{"head_dim": 64, "hidden_act": "tanh_gelu", "positions": "learned", "qk_norm": false, "extras": ["capped logits"], "init_std_o": 0.00427, "learning_rate": 0.00321, "decay_shape": "linear", "batch_tokens": 262144, "max_seq_len": 1024, "doc_mask": true, "train_tokens": 1079000000}
Each number is 128 + 32 x the weight over the matrix's rms, rounded and kept within 0 to 255. Layers, rows and columns count from 0.

# layer 3 MLP up, 3584x896, rms 0.0576, rows 2307-2326, columns 384-415
[[ 72  85 102 164 171 119 127 111  86 126 123 117 122 160 177 138 104  36 140 121  92  37 226 185  95  96 186 141 142 137 130 122]
 [ 56  99 126 176  76 172 131  82  85 123  97 159 122 143 105 131 232 105 130 109 139 168 147 103 120  99 107 144 148 139 130 202]
 [140 160 158  96 140 105 152 161 147 129 108 124 137 151  74 168 140 112 115 177 115 141 124 145  62 158 186  90 233  76 127 145]
 [164 189 114  35  49 179 137 108 177  89 128 126 162 144  97 126 149 141  53 108 126  93 192 143 131 161  57 154 122  97  50 109]
 [109 191  77 139 138 169  89 119 140  80 199 136  96 114 162 130  70 144 176  88 100  94  82 145  65  96 164 150  95 101  96 111]
 [195 110 191 131 177 121 174 162 101 156 110  48 122 120 139 162 159 135 116 143 132 119 105 212 204  81  20 134 207  66  75 145]
 [131 127 107 126 177  92 130 114 101 143 161 106 131 139 122  73  97 130  98 171 136  73 113 154 130 115 149  75  63  99 144 161]
 [127 125 203  43 146 134 161 149  97  89 143 101 140 130 155 117 158 119 116  89 135 147 113 139 144 184 109 105 149  97 140 193]
 [ 90 141 159 145 147 141  91 143 140 163 138 113  98 159 120  81 105 155 113 127 108 142 113 117 132  81  74 178 115 137 157  73]
 [128 135 146  77 107 181 125 205 110 105 140 150 153 132 128 168 117 214 151 134  48 180  76 120 123 108 139 143 152 145 177 145]
 [104 157 143 146 124 208 135 176  79  93 156 177 117 111 117 142 162 180 132 105  90 121 114 190 136 142 103 141 134  60 130 101]
 [117 114 148  57 119 118  66 185 141 142 148  91 124 157  99 136  98 107  71 115 102 157 108 147 108 146 145 166 128 153 137  95]
 [142 154 103 154 128  78  99 112 110 126 120 125 141  94 112 169 121 171 142 115 136 134 139 149 118  90  95 152 101 124 109 132]
 [108 125 171 116 123 162  98 131  91 107  48  92 127 178 123 109 123  78  66 173 110  76 143 166 131 108  99 118 120  62 133 139]
 [107 115 115  78 130 101 153 141 135 141 175  86 151 154 142 134 135 166 122  71 194 209 202 199  83  94 136  58 200 163 104 123]
 [164 127 155 114 157 183 118  93 129 128 114 112 106  81 136 120 182  89 160 156 170 131 127 125 148  83 107  75  89 138 104 144]
 [104 174 136 160 102 156 183  72 101 132 118  78 154 187  86  84 141 112 123 122  68 130 170 173 106 107 119 151 115 135  92 166]
 [148 115  89  80 165  96 129 127 142 100 153 126 131  95 162 154 102 107 170 138  87 154 146 181  98 138 149 114 166 119 147 109]
 [164 145 133 151 158 130 135 142 136 144 114  97 158 110 120 142 143  53  61 105  99 120 159 108 150  92 128 124 138 103 129 166]
 [116 128 124 156 143 179 160 153 161 158 215  79  91 151 114 186 154 112 194 125 102 103 157 145 133 101 147  67 136 143  79 143]]
# layer 3 MLP down (transposed), 3584x896, rms 0.0566, rows 2307-2326, columns 384-415
[[ 97 121 133 120 149 128 142 156 110 154 141 106 122 122 131  99 138  95  96 159 106 107 150 149 146 177 135  78 118  96 150 103]
 [116 123 134  74  98 131  70  86 154 147 114 135 141  97 169 159 119 133 141  91 146 118 138  87 124 171 106 112  94 103  98 110]
 [112 108 119 152 100  32 105 146  96  83 118  61  86 132 154 149 155  98 100 175 135 159 160 147 139  63  89 158 128  57 153 147]
 [106 109 148  78 112 220 139 122 110 103 136 118  88  92  88  87 124 114  82 124 134 144 165 180 136 125 128 132 191 138 127  69]
 [109 143 165  94  93 163  95 104 137 130 100  92  94 174 140 134 109 131 154 143  97 150  81 117 145 131 110 150 150 149 113 145]
 [110 108 108  78 160 162 147 103 147 182 176 134 136 134 133  85 124 131 129 119  60  97 123 111 151 156  95  73  51 123 160 137]
 [ 97 122 112 143 160 166  99 111 106 135  72 132 121 102  69 125  77  78 107 173  74  92 115 114  97 143 171 181 131 117 109  93]
 [147 155 110 146 159 163 130 124  64 101 153 131 106 133 141 127  86 134 174 121 113  61 130 130 142 150 157 156 131  96 182 107]
 [101 146 102 164 159 151 129 123 115 109 152 102  56 161 197 102 118 160 152 142 145  75 119 116 125 178 121 106 129  63 146 205]
 [ 85 170 122  46 122 102 105 133 111 145  69  79 171  74 158  68 202 136 171 112 130  90 197 109 130 101  75 137  55  74 150 121]
 [137 166  92 174 145 102 159 186 107 130 120 105 172 128 140 121 128  95 136 121 109 161 120 138  12 147 208 107 107 132 106 172]
 [ 86 125 140 164 124 123 164 151 155 135 197 112 167 126 130 154  84 168 176 164 132 126 174 117 132 134  99 120  98 132  94 154]
 [ 65 106 128 139 128 115 151 161 110 138 191 166  96 151 184 121  86 155 157  87 126 127  87 128 128 149 205 124 138 114 160  74]
 [ 84 120 148  81 143  73 143 141 123 161 167 175 112 137 158 123 141 109 118 106 121 155 140  71  90 120 210 150 103 145 171 189]
 [143 182 141 122 118 132 101 141 133 138 123 145 141  64 122 120 167  89 136 186  78  88  64  77 150 158 144 133  89 120 155  54]
 [141  86 124  97 140 145 221  91 122 147 125 153 160  61 111  64 157 148 113 116 114 164 184 146 121 127 126 107 188 122 162 163]
 [147 134 156 120  97 180 134 136 147 169 117 186 120 121 157 141 121 176 136 113 131 107  96 131 119  68 125 180 125  79 170 182]
 [ 83 125 174 141 149 132 198 213 150  91 107 142 128 104 103 136 145 105 117 160 154 156 120 147 109  77  81 181 161 172 167 119]
 [ 77 105  98 143 104 127  25  92  57 102  78 108 124  86 177 166 139 132 100 116 186 120 172  95 197 131 134  82 126  82  89 150]
 [ 61 143 162  81  79  80  95 120 168 143 135 174 138   8 135 156 166 124  85 102 150 130 120 136 128 147  86 114 143 161 119 164]]